{"num_hidden_layers": 15, "hidden_size": 128, "num_attention_heads": 2, "num_key_value_heads": 2, "head_dim": 64, "intermediate_size": 640, "vocab_size": 567, "hidden_act": "gelu", "norm": "rmsnorm", "norm_place": "pre", "norm_eps": 1e-06, "positions": "rope", "rope_theta": 203000.0, "rope_fraction": 1.0, "qk_norm": true, "attn_scale": 0.125, "bias": "none", "tie_word_embeddings": "early", "parallel_block": true, "extras": ["local attention windows", "exclusive self-attention", "value embeddings", "hashed n-gram embeddings", "a smear gate", "an embedding shortcut", "skips across layers", "capped logits"], "init": "normal", "init_std_qkv": 0.0366, "init_std_o": 0.0, "init_std_up": 0.0366, "init_std_down": 0.0, "optimizer": "adamw", "learning_rate": 0.00406, "beta1": 0.95, "beta2": 0.95, "weight_decay": 0.088, "lr_head": 0.0323, "warmup_steps": 249, "schedule": "wsd", "decay_fraction": 0.345, "decay_shape": "pow", "final_lr_fraction": 0.0, "batch_tokens": 32768, "max_seq_len": 1024, "doc_mask": true, "train_tokens": 157100000, "max_steps": 4795, "dataset": "wikipedia_en"}
Each number is 128 + 32 x the weight over its row's rms, rounded and kept within 0 to 255. Layers, rows and columns count from 0. Numbers have three digits each. The size before them is the row's rms in percent of the matrix's.

# down: layer 5 MLP down (transposed), 640x128, rms 0.171, rows 142-241, columns 64-127
# up: layer 5 MLP up, 640x128, rms 0.177, rows 143-242, columns 64-127
down142 088:109138058094138106092133140131094142112163130154116141159089158107146089130147095142102139091171119127104166142065131116112159133172124148097104188160116126086127162154172136157111173116128077
up143 102:112125142150131130205158130128158161122119131060102159090158132108091109213156083120070101118179111138172121101130138125126205148137065130142150170153136128141225076148164094079160143106156088
down143 103:085090163120156087103076072107135138084134113101136126097082135105196140160162136115089100113109107188118162070133139108116181136160104150167104138178105053090146152132090156125142075136086086
up144 109:136170142139122077112144165124160160112092252149167098159155094104165055149127070112112150150185093108136104107067114135186069162112149130121106122184153130123097154102187149122089111162115099
down144 107:080137178136124121109078107158106127131124090130111160151139127138116109156184109123144132185118153141095088079159064050154111113083138137201083162140165129118130091185086110113143122160111144
up145 109:134141118166145198117110125102158112148148175075172202125118089111100135136096123110114137146143066087094172177164121090112130152088054076123110117126120089159183137123099101068133153174141118
down145 104:069148146150137147143116152088159208141148099137169113140111148142106118132141121154136141126143143168064121082090108130139147099141198164158158147045149123112117098108186120189155110126138134
up146 101:115099138113082121085133151165119119126092155143190120107095069146158095150108131120114130153136110142122131101079153178089134138161119102136177090045186137070120094151224157093176081104142147
down146 102:141122123113149082096107117118082165093132188152124122125063064151118150133148111131117142159136172099155133151133144119093174154174127119063205102064123115121143111105019214086151174092128168
up147 082:124152167154130153133095146110151131153094165140176147118156062091160156088088078114118096153199004098153145147128140097133152108176094038110091133150107095167150133114148096100086134161119109
down147 077:086135159179089110092137193120135158165117113124127156102091109127164113113136108135121129114133107154049137119094143120104159168168139138163117149143098193129088080077118098110101176139137137
up148 096:094128156145071163132121118098141115144087197100130136124137106121103074150133161108087144125170125158089115056080057140141211106104042119119129126043160158090060156115139137116156080123117114
down148 094:106120147138116163151092107129074175056107163117133113106175163162102142102171087152177126117144187122136143207174140135121076130106164159147144108150147085202141099137110113125152155095144128
up149 109:105143105134121118199146129075119112151158117090125145089139078131147167170134114144136193144159124152173092109122152200143119134064136113125081108162101128175169132103137109126040108150124160
down149 103:171170156103148146113128164184141085122120129174187118119147160166132192125106156128131139194073082158144097154168133150096131134100090149152144106093129117163059131186134139145153130105137141
up150 101:126191121110104114136113154151100161118187084172124121141084159131169120152076151087133123117204126088138096176113103151117146144116164149138108098149104138175143148112141117119084115150082100
down150 097:143134141079140167143160111092180147104130162131110137098110163150121125023079128095125127133155136136125155156170115120147116118116125128081109120140161147077129128126121192137093155140202089
up151 100:130147145096138113131109084144114078090144084101119109125138118124116119107098159138142090146175116094120154125102137210114104098140175099131054127102161104111121105137177154171109117163093140
down151 098:119145094116145160076147139148149147098101122181171124138085137124145129118117139082090175128118118091117119094141134135121114153185089148082075139140162147169157099170111120145151114129195142
up152 107:114110172127055109138148127118153120149114179127121132129085161122124107136185119141071166127170113102143136089029177102229160107121117125062078121176101135148098119062122160085117084144134111
down152 110:091120138129142097125128172061143125113201115174116154132074148128111116108126152118121158164054111187164164151170139065187129091087119117121148109140104128087125094159100105145159109145170139
up153 097:076135094128104109090088143148129115153108171146086151129180153147094134124106100183114112132182101134093142141154143123136141126104135099128185153133182142115101169062189104127128100070111114
down153 098:115135158142150083146158137166139097127117126131110168120139117196137174142187164122153137120056098117161129145167141144114144115166099162122096105072135144113091112186107118130173074123147176
up154 105:158145114101109093152195139186147078154107149140194124117119182054151159092174131109152117170144174115190029124118142100121123106125141048150123147110140119182151138110151096169129107153124094
down154 122:163203132128129106101138152108118170113110159160174143117085178127124112082140112096126066142143110124101103058164156133146150034147233148121117139104126166122152108111160107202114170124096067
up155 093:111144139146119092157144088106189117102129149155109097122132137119185126151148114152037116160179064087136107111147096119172145083100145082119155118110089132123090092158067111143127100136156074
down155 099:159147133157147128095085112107105096194103145112069184084145108099133096126173180142153111132123170114120185086110164155073212123071120079063090162108154083111118148195101151071114181089142174
up156 090:077142131130128181155183155132147105074197145096144117100088147079109185136131116188115159190120148139105152101111142083106113091089138098115112072145181131158134112114116101110107065149125129
down156 076:175223104157141125066100094085161140153108089115116150129135144141160106138135156084129112022129124132172129137152092160130172118142161123133100183138110125137122147161117179182118157116085125
up157 102:122089103144081137109139074120121091142120104125122112156145089148132133152069141174105112091179131094153154109111109080107143164119109145150144081153175109067179163160107117129154160112088096
down157 100:139178149173170170094104108127171157127081117106116109078152095111075151123106102153130106076173107159107148116048061100128143145156147150069129136154152118086133067114146062099089106167148110
up158 093:111146175140090111110149108163164102114153129087125129124157191100100125095195150093135141126161200120138109121100146124140208148079150131080173124147110109165129155143129101122070124098087058
down158 089:218177127061109168161102085078128141176138084121140092156127104166106157081129081140103151161129144136078129093135112090129132096087127147061117144166121137127072148135189080159169110150137092
up159 101:077107114190099219126095065114189130125120094121174143145133131085100146130139146117056091123113134092123190171135185162145103166055112143129157121073129100075175130164105083112124114122141163
down159 092:161115144111153148127147147083213096103133108147112132116125146116121153136073147087115128129066140076107159113165119104135074168155097120087128069077109152106183145185100144174144132143105175
up160 102:100168185166122124083112129137117069151145110107165133162140121158100132128136158170126139107098108115121110105142143149073161134198133102110107091132132116111119127090151151134128079101096035
down160 106:129172120132138175131151132130145151128139121113133121137169081137114096112086107177164120129190150156103067109148110087147070091095173093149091164098117111138108153101133151185112101052125166
up161 099:094102115127089077118135085126150100172148202122115145063143116140197100128097093119112063148077082141125078128168176145163113101087164151110163119165115126115073155086120137127110116146093166
down161 095:188158141097124060097128137129104144151103123164112159045095095082068088176146116145136094122097175132126168110122127095132057130057097159148142091144173122135087090079109148114144076109150119
up162 095:113103121076090117151152128124120160135150100201112109092106153164096136224163095132105158122189019135144177151084115176109097149088099113115129148153167130113157130115092122129096044130108113
down162 098:035122100131175140197171087097110152106131165188177123108134127079105167092148145145183119131136104138130150067082172140137074101155081134117101156174201103131152133134124121133148145079113104
up163 095:136115120105136208068096133085174146158087182129212139101121112122130163118144093142118147112171148067124063169088124116171110158144121106140093181142091103134175151113130147120142139120090144
down163 094:109148159095116161099157141119175146110186164193103110100158154111120097108158130171172143143133139170125100182093136105080121152126126155141088126116129080198069109161065151128149084043091178
up164 102:104087107128133138163219101186129109132133136123124173090118170121157152129167190087104182131093095125161097093074170111133121177107130138137183091143097115092146166120152149144180133131063143
down164 107:109097107129155063161141218077153116121137155093170149172120137108150110120110144095132126072107092116174112126122113150129060166113165135206146118100100118118069168138197111138162126137111124
up165 095:117139133066110155055121105110108114114070165112137115163151122150111153094161131133123116071119123148093072114152151162111102095121123123144062115106170155139132114150189141146154117154139107
down165 094:107135114195142106126159115123096112195127174206082183151135131104094162124102118109102151168117138117128190141116128053121110136148140132094140104153126080164131152097109135108076223174087143
up166 094:089138104130085110179110097140102090122111122142109090141205122134073138154211142108135129164143168126163116104054152135108177121107099090110099173141083077091131136160135078124127138103074144
down166 101:089136063110096121096156138142114092117172122083067107101099184078135140082193110196141092139092122127201157150132204134083117142158143138184121157088135135128152169079160137171147113108104159
up167 089:154168138158145156109128163185125097123199118133123153104191180169083173165149071207077128092121160130149162176098145118138165198160097174111150114162112150135200107136062076114116132137105108
down167 083:128123127058138075163125148115109124079105147100134098136092071130120115071128113089118120106134132120109169107156163149143139131086114156146102118120158174107088189111106104171149089174114148
up168 083:137132126150129111134090121169127176124100143131060158121175148151108119132069091126140142081104100097148121202153100078097145113147067055150080094107117115107193097147043144176107187198084140
down168 073:089165146111117147119120120087108107166124113167165120123123076088148098126137202094110174121157127090114157161065165084163197176144142144175151108107094135075088179079190152159166128173172157
up169 095:155185157068123172126131212099125132111103160108209092135164142120138172154086136081071106194157129126110098113138162095104115133087154142127166138051100084129164147127164141140162129150143085
down169 110:116116108190141119141131106121117153145124101173138122100134132190088135142109100122189062120102177146132161135123093120127163111131110108108107153138096110104154145149106091074124183124160222
up170 098:101111038117150144121121153138120154147095149119162163099131077178079132201175088165130130108176163094086128122112143136164130109128143123129139162203151112169208145061173073064213159111101089
down170 097:081134116134107161139087133119107167095150171156114087121113122120090124118087101155176106107107095139133131153170154107140170150105128136115092145140161127114166083117143106101153130144077116
up171 096:146059114170133088125191135123115178164130181149116189159043121149133128070116114059119165136162080155155118180095107130089089168100119142132148088188189114114180157084181131109083143143122130
down171 088:083120123162146122088131175076112111104174153105127171092146160094127119175118195080122162162157114164175136163161172133042124191121106149126136112115115198181152071139133104146125061118091095
up172 101:127195088154127132122129139136205142139124154100128161125135149155164132140129086072098106101178168122127104156122110125090125111091141116135171046175165115149071127108132057171132173137128088
down172 103:144175115111124113139137107105104137152108126084123064114063142113112150143117107099126159167139120166084093164154090123117104140131166104120115165117070162146126124149154109104147104100107126
up173 102:154153162128033136102145134148113145157176160092129118143076115071133130156157106139146100086154082098097142109089129140095102086097156107109140111103097142148116111089147119155189134144094158
down173 110:149112195121127127155142091141161148097184093086148116130113177126140120130103116187138165130168121133146115078099082177151086117124102108169141111169127155046153225156112128131134128117172086
up174 092:110107121187079137087156172124160125183115137157099161133098130128179165168176168088117126162193102156152101094128098174083174161097081153131126095106141131150084125125112179200049121065138124
down174 089:073084146146151189118173160114089160147164084109105113155146143094136083077093130173122048138178165154080152141147107149165130139151112149089124180143105115166136192136136095075086148109085161
up175 091:188128128077093135112143091102153114150094142175129169151181134109062097119170130087098128144148118137167061116122148166115112136092086163126117133150161088199150103144116133136067142124125133
down175 082:107135118155115149049118166137140085076128106124101101100133201137155118115183115082144149148087095100100231168049122120087122133175074111156167181146136172137157109103094098100113158109102122
up176 093:132134131157105134194118134166182162167193111137129154116180156111126148129120139173114096186116088136136171126111112154124128176103118102134126068103158076152125125055104141130120148135122102
down176 083:106099120123165106127126145136114117127168099100142126104121166123151110111089083106168084121083108091140111070129151112144087172160098130139072145167126158173105127144131137118098147103112132
up177 111:109184146126087144116130083085130147181093119089147119185102126121136120098155158121063163062116159144205098140097113138132163114084104108145137136158105154145147141150154139108155160139144115
down177 104:123140091066166089118115116079090146108073140160139138105129159159211193123119151153148124065102098113142130157155133152112126136202169148126150160087081144141093032099107133149124156151103081
up178 114:099105077124149141109155063123116125124116101065118157112185152088126176154134126191149154122138130171153142128134094141097130134179082135111090057141083041127114174052115137118130093110114121
down178 104:108138130135031095173117111130159086151164121131160113152072153095124166106122169143132145166087122152118102128128109124047068095151135093149065183145127095106090108132152104090134147112111159
up179 097:145092135113056134113182159106157067146098154119138143160124095042131117118087101081115173115142127125114159141097108090120141110125150105078117161125156115149147146138110159167078141122088084
down179 095:135129150080173117159140129133094144171070107152110106085120134165091103156188127096092178149094141122067155193152171151056112144102189172172160168119081149160109034132139131125126150105119123
up180 099:120132134133068081141179126158094143203152128156165175112074148103063122165165145163150112147151149151177139168144156155108128128119114183151117159121114144154139122094139134154124092102126113
down180 106:163123127078131114155160055106111066135113160141127164138101180118174211132128129104164107119144114169117164119114158133130121146109144099124117144061115113066073133143081139085137112149129094
up181 097:107096105106067111133127123114185185164147120138100133133076146097164127162160107120098105163113137148127105126105112115194149137091131116119174108212107100155154117077123190046168091118105101
down181 089:078062159106145150155137057140101124077103097112130085140128154098131136155102101117180197181131191124165125128164128091129098130079133110108127113139105121137091161139156097138124144103214138
up182 086:090114060105116135173168164081151115142124167157166128155141111146131148150133083173067167134089132139152035080099104173151093106172174080131130110150134145188142097096141083148114164143148157
down182 082:164142150142134064167106085187080128121146106092114116136102185102151133141134159137133113118146155139121167178115185100141138150138130130144187136125153073151115151117101177162111118161108052
up183 089:135182074159127145186112135150181098132096161115056191154098131107107158118112082097129128116132143130175134137077076105214179105167145087111132113121117072132188140111153171137106110116123108
down183 091:136204121157151104112125118086117117144190125134152096118080091138087101114098139161126073117121174156089133127157098160149097082132130130102141140091175076120115135125170124140118208166129156
up184 105:159167104121122080094120166086156149142146118082072106165119134105155122103131162167127145151111126125114097121142030164097163063104168076101038112074129167150094141145150158152096115111090098
down184 111:137144119055115186105094113151133135082164073111184135138186150117134121146147138112092159139081083078111119148099166130168119099137142163160120156122147102118158157151150110161213110138126114
up185 101:124118097142099140115108139151178134116169152128168121140069191059101110123113197095132150180130108130188085241129111153114127141106146088097122093148130123156153125102160085094102102128057071
down185 097:122123099116123053169146088137152127126133096093141142094151148097133137117140194116138151090105106157112094136120151131108197135113114205154162196111140152112112129171077141163156096130136180
up186 099:148100101099144113187182168139173185129142211099148122100069162110137150213135062153125141080152100140158115165138169152132060134113119117107100123201132155109137158125134111088145142150087149
down186 102:140104160173137097146129152132095151154095165104119139165156066099141134140144126162111136221127120151130170123149186100073144160154106093108125103127111116139105087122141193157170151126152150
up187 104:153169053106051111164102143134195103147157116125127140195125146146123114152041125129132195154146213106141181106097107192150165086109086142146093110142149148178128170127156095134117129142075141
down187 099:154138098144148131147107096179121116095085109078172153135148126174092148175154121147209121104136179119112158150103144154124138093114132167175135087108087085141200171164087098143110112066152155
up188 097:136142059136114116113099122102138128145128178151190170128163156113104055146161090150111133080187104130092123044092089175099144139146143136148123125129045132137092123126167144084165118101118158
down188 097:124161140163093119101151123099108113140125117100047120142066151122101133122131116099108237079143084115135154184156075084099111151125182110171112082167154132128144139098136197177106125123147077
up189 096:135134145124071163143100080140101149102110179093166136092123076127128080130145099080111070070196136109118120100117095119089121134106080180117126131117100112104095114093125130115186085143100137
down189 091:175111099096181152129108179129120120087166173146092111143146101130093180119092147128129148110081157156120114126147096121134229104104145215153135094119143130137107131114136064151121084117177143
up190 105:097170101162170108117115098115122121104141133139141058105148127145094158121117143101122111137147081132188108142100090146182076102099142100088088118172144118163083116070164065096098107100120022
down190 102:146143042136112123149137072169078155090082117090144099144113102153150094134118163150183122120139137174125101155133133139103076081080132105190127207125147157176143109161130127178149201123145145
up191 095:129203093106116121137068101078179190154135126168180111124097109136140125093135147166076165121155110135154153183138105127122121112146077098077109152091135145171132172132143128121117098133158149
down191 105:138126101179137139139120138125129108143093184112131158086165142120082172188178141142153161116108115106151074088088143107164160107145125068131140141068116167118150123141163169152150157109141101
up192 103:114158098172131117128119118099096150161106083095122138097126131049119169103103147100091109130192163157139100125117132156107124159155133087095154106126103122191115120149186089125127147123118180
down192 109:107103125127148089172098078111138127089109095144167147116133180165101106096133208136139134131135154175103102173180096148091158098107162150098079167143146113098106101146170103082084143083206217
up193 101:097121097093175120122151179139131124170126104093122138147112115094118149170134128123118096126124116156070114101083132162171092102106078062102103089127132133098110170075162131036152106115098088
down193 108:110150128125145141132134082093176172102133134141125137158132131140135115106150137100124151117126138164066118128165154167137143107112188180091169135215123131168149162151069136160085174085106088
up194 107:086148175130105117055163134126136091164146142125182146176156135089198139154098094199082101142124170092208094135042172095060097153103105135124186138127148137082103124132134116118135082203105153
down194 099:189151091049100031119071109138146141098150065091112107112132166175139150140165111097113194134157181144191135112111130101138130102099096153146150130090139151114125182107107098101087095153105166
up195 098:150123106132112140163186091085187170134038174137119089211090162123181094107090095098127144204163172124150109140110109089162120094127120125127046110074105105157182162109105106118129122121141107
down195 093:099197138127135090085095116119080105095093106148098148146141098089164067098123144147148087146161109078154081161128134179166066126138135155062149090140144121155100202150072182123168172121170079
up196 099:108069144116153123136147169154160075128168100146092123157153155145097043136200093104148127195221147160132090139109117157143157125056172102082100132130127098183177150129159135148068121111106068
down196 095:100042149133173099186144163180138154073100102013138152139132104134171115159134144107128092214107174156124110141111137143166155110112090126117135109134082183162170161116153097147140152111108133
up197 103:105133133144155114136125122131128141083091112168100169057151129162155160098131047156092140140174102150157167200125079133137112144113122088113105157183165120124185119114095069046134108088132156
down197 102:070135105093143170138145142088137091095041138146167164129073107145148121142126098081130186109129064098133181127072141137129104097152175089146127137171136120058143105105064161166169168092125117
up198 102:131122143123094140088184107098156107134066146167155112179095124096157121157113127049138103142165142118105101164098186095110112147091147123138091124088108130113096111128137054129108091134163101
down198 111:174144072155116095143168094098115136113158129163163071139085134172117139107139104161145121105160175088111152119123106150165175113135153176112158180192122173142162061109082082094081187175140162
up199 105:107122102137096108071156132101145114136160104128111078183145165107111188143060187100104132114158149068146082160124105117089125056095153137096138142146143162128155107148172121174087140132080109
down199 111:193105070117136097123154120188138123128197100092090152096099152118120174101055130081095122164146148152166149172175081161123070119151110115084104124101088152119141125109156139145179137140103116
up200 109:162184175153115120116101111115167073189154090125146131074151092077111152144135136105148092200184117085122125166127081136098117012113104164141073138164089081165088110086114145137071126117115141
down200 106:102144189093116133168130120107211082095146088223085148131162116089166160089080118150183110111122076149104177146176134088117107152060122142112080137136148125160135133113081125146111109161115164
up201 095:129135064142081133136101064171154104146053170138176148169105110155171096141129132116138153136126068132122148124118100170138173110094139135110172104130170102126134128074083140130132106139127134
down201 094:066123137133104150133133136086139182061171059135104077138177137085088135172096180123146118150076177089113114089110126089132110137149101175162110098151117100154085137137123071135127098101054119
up202 099:149158120113062111085112121190115128091169072139141130111087119128095094129105110089055122085143136181140116150078147103077111164111087114063132153125141039157082099123134145141201045137105130
down202 110:135091109096121139139074097110130114116128141152112094075170141116096145052089147117140139129107090178145110186144181104160155112123188196151123179155169126125176135133150093158104193129179141
up203 101:086151126099147134138145075138153137096062150123144130165108155101076079152146083116117150147075123118081121116063152104117187148111143115054129111138124075162145098113120122087142072131093138
down203 101:160100174097090118175134145122139107184124123173081167129059095125091089090119133113151081087177130153167129106150094155118092174154164123103118100082109123177184141056172128067122192114126129
up204 104:147083100117118157129143091095117080164104174191155109109121119113149103103147090130100095092135154153159137190146134226167149204056147124167102108163088110134086091152105126133172134101137108
down204 107:189132094149124135100155137105086143160074132140104105099108135162162081130154163166141143191146126093123151210141175144143155174142151166189106178138077091158098141130060117144122122085093119
up205 094:164122110153048247127054102052123149108167115117145112165115131148095134100152121184102086118135107154161118152146134129133132175144110116127069146098112106099075175089097130134124047102088123
down205 093:127108205198171148130139161062136171080167187145115105142132144126138100108130100107159103166100124128131120103196168072180151167115145120128126157173125106188038084120114138119062156099143109
up206 104:130133073074110162120124120133123102167124093121171144101081095120126121115068140167102146145142093106125099131089114139100195136061095036111130106142149073167148131123229107161127148181126133
down206 098:155154119127138142125074153158132122140103155160160220062077078126056096171178144117140136111132166145117105114138158079134129091130091089189126078099137145151108200176148137188190125148161123
up207 112:102159112111123094089162107110140148135143169143170121082107085135122142133053105102108132138127093121151107085142153119119112140110132092048122134199141119173099148049189038065203092143117101
down207 113:087121113109113123126128079136057105131133183104163110093094122151119095097152201178151126066124113158159129143102134137095107141088155058165142164093130150160119117174153103088090182123175109
up208 103:156140101167166090166152112139127162121166152108164146171155194090194141096103102157081132141137170187141086121102174119117043134122122083133112071079122160147130166158087100109159134145105138
down208 106:106161135112142147154122149158071108083117129103144044160148128140160142107129096153103164162109143160137074115117170144108132074088127216168084157131163110154210133160101092191114154039153109
up209 107:174086095163143148139114135113155169162157157112163163169139118091126150183192096161155108108156119148141129206134079135191079185147085133108176133135141106134162143070089100101024117108098127
down209 127:156116100090221145132085095178167211130147136107151124092090127108113143167153108141116132159152136113132164116194191125173137127122142175108120155143158145124151062195126130157164095080084116
up210 099:106099132097101099183079133156113122144107205190157188144132156101133168185190116097143134115142126116185083079054172149129046147094119048094065116125125123120104130113135093132112118118059104
down210 101:066136162111140208170123129182150128109111072085118117117157113114113121156117146220105099150124104176106095159195143140109127097130121121092146143123097098159112133151122162176158153044126078
up211 093:127133073130143122156091092135097096145102099130078157090113114139138120143160142172088075188172133167168154132097083133131099149125082103099007136131162107119203135119145172099093137070137128
down211 090:134081136045122114122109144079095148124123098176148088132147171146158095133160120129167087099138119154078133140141088130061041134091173116120108125085194083108145133099156122118141147146129076
up212 093:139145147099094103121102097191075125148119135122084144077149119128020096091112096149124166181077102115093118156154138160137123210164039127137122088178139103099186157143094111157102093129117122
down212 087:105126150169118115097173162150103126083147166172175123121110121084169097113111168069117122138135073109163156145139140108145113101132210135100149191119187134106096123103182068162123144146182171
up213 091:158141114202122131159137131127125165148196048110130085117164186090123183145093092166120164200192185145133168141074139161168131098106122110082111172178179131111123089140105117063074114098122122
down213 086:083175135115134129136117045143151164107092159096159158132138122122155109134148136119140117121084080158122095154152150147025092122143151146133132154078174069141151109146117063147117116119103224
up214 093:176149087175130131096113039181179119121205206117149139129133137093085128132168148157106153155233146191142119147103046190150156162089088154108094167160170123140143145154175101132105129123100139
down214 082:138158108127170115141121121132144147147146113163156109135101112103117140165168132185200109162127058176149125141117090132081127094146090136145142089143142139155072106136098145110164092093081122
up215 096:105130130148155161125115071107175112120139171099147097082157068078148091173062095103129110177159161101107132115082156134135128097048158057112119134176096072125125088080116170074118137117089030
down215 105:104123105145121140152177141174123095076099103079091114220085076105105167111092092124193091082093124179165154067149125155112146129159102136116116178105099144132126110168084044089085092086089109
up216 093:175068143133105126092085095124128120089109174148142104178060096116141148161155080080105159129107135130133085159113061113122115178108111168121119117146119141224194128093120076115148142142105131
down216 088:094149145117162140111156121115171135172168059114129138098148153147142162153155134144145113146176140127144123105124167147088162090184166083126162121119144146053090125187122187145109158129158071
up217 094:112118113169097108148085109190151085131137163115096144136129146106040112172137149156131121115144140122115070078141102179138078143071124182142091146177180095120155085142114141150185129142158132
down217 098:064089084145180105115149179084152162141165127190125175109068155051159161194136169102159117138135095104085171109140129123089120138117116105113155176140122142165088149126115115155120193156094108
up218 096:163089116147144171157112141108160153142113216125130144108126091124103115178068068151189168121122100164167099164119150117175150152107078120080162084175161125177177098100130086153124170126147131
down218 101:157170150081113128131130129135114090136145125139112167130129131117168137181171154115036171119112128102095152120138181107118145123133089098128152082118167134167176188175148142128215122126126115
up219 106:170135095112110111098168125128162080113162114112175125065146143097079130145090107104119097178127165121112098102079120101147113181094112089080134143140181063103162129097082124094103153122130141
down219 105:081145125103095107203114153105102097139102083127169130147110169097182136187102117114164089152166147148081169120103102047146112091074155114112144086184154126146050068117112178112095121122196080
up220 098:133148097142095111104126151151086157122128072133142159122146170087099115122096124135123118156152083086149144179134074098086108140151130133101143148070152126131094122190137148106184142136117117
down220 102:148118124075152078088133128127135151138163103153099167158117130173200171153147144126152198134132149077131143068192191113167088100117140113106188133146147120089159104120112111126186110138130114
up221 092:129166118150063103132092100107105160124142110145161141156114191126123071127189137100115144163132089134121108086077104135069106111136183091136123175122151079168162160123105171111140127145157152
down221 094:161065127080109163176108135113142109149229115123164167129116157167185131160201127160121152093130165121121152143128117070077073114120172073156168108101147062134115127116123124133158124150138211
up222 108:110089159135124118119160123146127092087085113130142090116111100101151079159083130103093116147103159094177118159120108105115120131106157127120127126150211063142139131130137136138153100221123136
down222 116:094151158135134145123118114134164181137144160121130086137140129159129074112140166116182151117148150142178126106119146131125119118186168108102095143105106109160243130108165058166057124107091136
up223 094:125126137109098110146163144120100190135146148122139096155147170170129088116086129168102168180113112141220149143122114159108114105152131124087098134159122157081125169092065157130219112156091101
down223 082:107096098169177099059074089077099097112148087105097120140167146102138130123140106165144123106179164076118113169172139153121173160091155141097148141136077135095104112158164134171068124141145198
up224 102:084144147114075119078108081107146088121138115072112134122152170151154175147068118130099208133070150103114140117157134166148101172120127135137134119123133114099157143147092112124092075134087149
down224 091:101142175102115155138120131124094177173142065160139079122114160069106151171117153144187189118097111174106108167106075137130138129175118149190181052133134102102120104143113149143119116170210143
up225 093:171113053177117059169133099158118145132177188162106125079140130151158146110108126118137209175103102081161072151108097118158109194159132081097098105117162151131168136171091113127152169066123141
down225 089:077147191130134120115110104167166115136147158088118182134133149142154167150179115125134082110116101180090097098142126105163122061129177167135157138094097155093154140098212172125052035162118132
up226 097:106130092156123162159130105118145158089071118162114089109073121114143129129125146172120155142174130132074103101139125188084114150167093182122127197141104109186138115089146113101134077101132112
down226 097:066080120175122147141128157053150097125162136171112116090135121068192103116160114110156115148080147126151109133108166108137057074161093139120139163074113105170185157155129100134154159137164085
up227 101:106149153161161117147100160106087169202099182149120131163208142127091139160048087103154150098158127139159090153131144156157136135108136138026102108103105083139110108157103091150160158124146155
down227 109:097190121156094123141137108162141133108069135103185091183132121115144147138102147066077146148123084122069123129117150063111083123109166140191135109036173094091106183076103139164087130094143097
up228 116:161161084181047123189149089128132165133103102194163111108054131132108091135164065131142121135153090096118082129109158184151148143097097054105106073080095149128149101155117144132089146152089118
down228 113:139162156179112174170115164153183144125089140118178109090100141154128076109144080123182099094174099127083154083142121084172106184121126088127091101119123117132127102170182108106131081111160078
up229 107:107157124098130137119099093137130138185077119096133152088140166099155163168131170097067107120153118183210068157142097169112087147113112132124143086146131097142089168078084129065164103165086140
down229 110:115149101147094084122104157079151139202138095156157159111130186186192183139109136159137101147113117143130170154141151066069127106095125169164056149125097083108137097098101152115156117098105081
up230 097:158159131117096086141199120097173126134165103124143133109130122110139101126141085140096090131122125114105094143074133100169174112156068102089063102071171100117181149135161119105122072160126132
down230 098:108185165116142027135116142145129106083158096113116119133115119161178130161137126129186052157120125123147150140082107087057152146149125168144092147166126129111093142085090142165141144105146121
up231 106:112080131160108148116139055092132144120136150118110164183146081114167075133109147128120134176169167111111096122156147197145177077076165050129148121145084092126077127116178108177136124144127083
down231 115:103129140156092063126150107109150124119185115137142170164124126109200140156165177120121089146139101155183092107102120199140152136121166124167133135104122114119062134137151169134093134094139083
up232 092:183115138118171150120179145168137116163158152120061116192112135096156142072122096129072161173139092159126072128173102126108109170150098063117142173119093089166175204124130161086187082151106117
down232 085:118099090064072095096170121120161186141153115124146066135118130119189093131078098108131140103180150072180070166158097136087105103110145217131143209096189129146149088146155094100114074125174080
up233 098:119137141164108141161106111121136112186120141172091084076131115138144117122104153132109108096141154133184086122118141106095138114131158141104103164165127124119124142159121156151145121122055161
down233 093:067112138128150165091123200121147082059109128126076140111131088151178163122119089131141117125048077118126196171154114102108104100121148184109135200073130126147087189127129169107101129081146136
up234 099:213085093117116155135169137133119172123083148115142148063044048106060107119134157116136148135154117161185139161112071099132138123130104127114129112133083180126176130105039073131121141136156144
down234 093:156083111138167124117123151092082103093079131161055139161051041109128131145117180121102194069092158150182107099134125145098084080142124147150145114140091146164122114117093152175041092108150127
up235 092:132146125196144126119164042090188164102106133157191113098147141117156147124066180114124085106133168157112113189057113124097102167098119110130151144119156127116121119107119115031092136124089160
down235 089:110083152114126077158062083108151135175097031081142087116158116134106129170118097120126131187059139147135069134163112110098197101091167127123171097081100145152123126162107135100110133091168129
up236 097:142159095140129164152152082074214163114149135122145123118128159133081086125062091192099095106107118109113085097142151116113136131115128149100120127131142119162121109083166152129049082086095112
down236 098:083133107114104101155094117123134158092104128103103166097141117174094110168092066157105106084125172141107108145081139083110112131088146167113135156106154079156109126102148146113128157125092083
up237 095:136159147174089145110119124082181154106124140142180198107144148105126155150103112141037163078163142093159117128141141120170159125145149130091138163160174134111093135134056083104149170128145101
down237 094:068100143120087129094114099133133081108134108078139131161108162060118117161151142091136062083090125139099131102129152164106188161098074098085131075151168131110110066143110201137137106136140157
up238 097:085111187168153077132152121183189124159173156163150113071119184124167123136115109126102148162175172097155111120130110123151123125117097076136140129132115116113111057117156105147193122124083144
down238 090:090156076136086124121117161098137181143100097109113171128168084126114146130114100162171130132161105155133121127175177163150081075123168112061110149129117169031132139182105119149131122142130098
up239 100:139118080174092135106073110116105139127156175148125182129148106141096137147139124115149158178125104083085156116132137124129142092043119141160037140217102138127140131172095142142119065087126107
down239 095:155091180159162111148167166096108189114168114120124108123133189116157136121111143158160122165044092147157204123195166100147119142113134139165059141159086128127134103111176096182129057083116174
up240 098:143136127157102178112175137129196102174129178077136237165171146112125107127148140110116140146156150117109117092117125135146140086096101112065154133119137146132152147144142087129108124136140128
down240 098:138145140096187186157104108131179161123169128123168159125026178124120206104107126115141200113123149147162093178091101080157147114142098133067147142106147126132142138094132145126152149112125147
up241 107:151120167164162113188113097121148081125172186151142124138127174146104135131089113159079148093194120161139120097105054116141167092152135159096175137177136067103103161086131133125175100144152129
down241 124:134119043117205033086157175114184141129117127103135166130160172123103075092067100143108163139104155118133167129153159255162139149141114143122121172149150138153110132148122139126091089091088112
up242 098:156132054099114098119193106207120101111134114146194115157055106150122154116140106145126154162138100113083156148096112150145141153150121108125098113078155108186156094064099164090118106157093140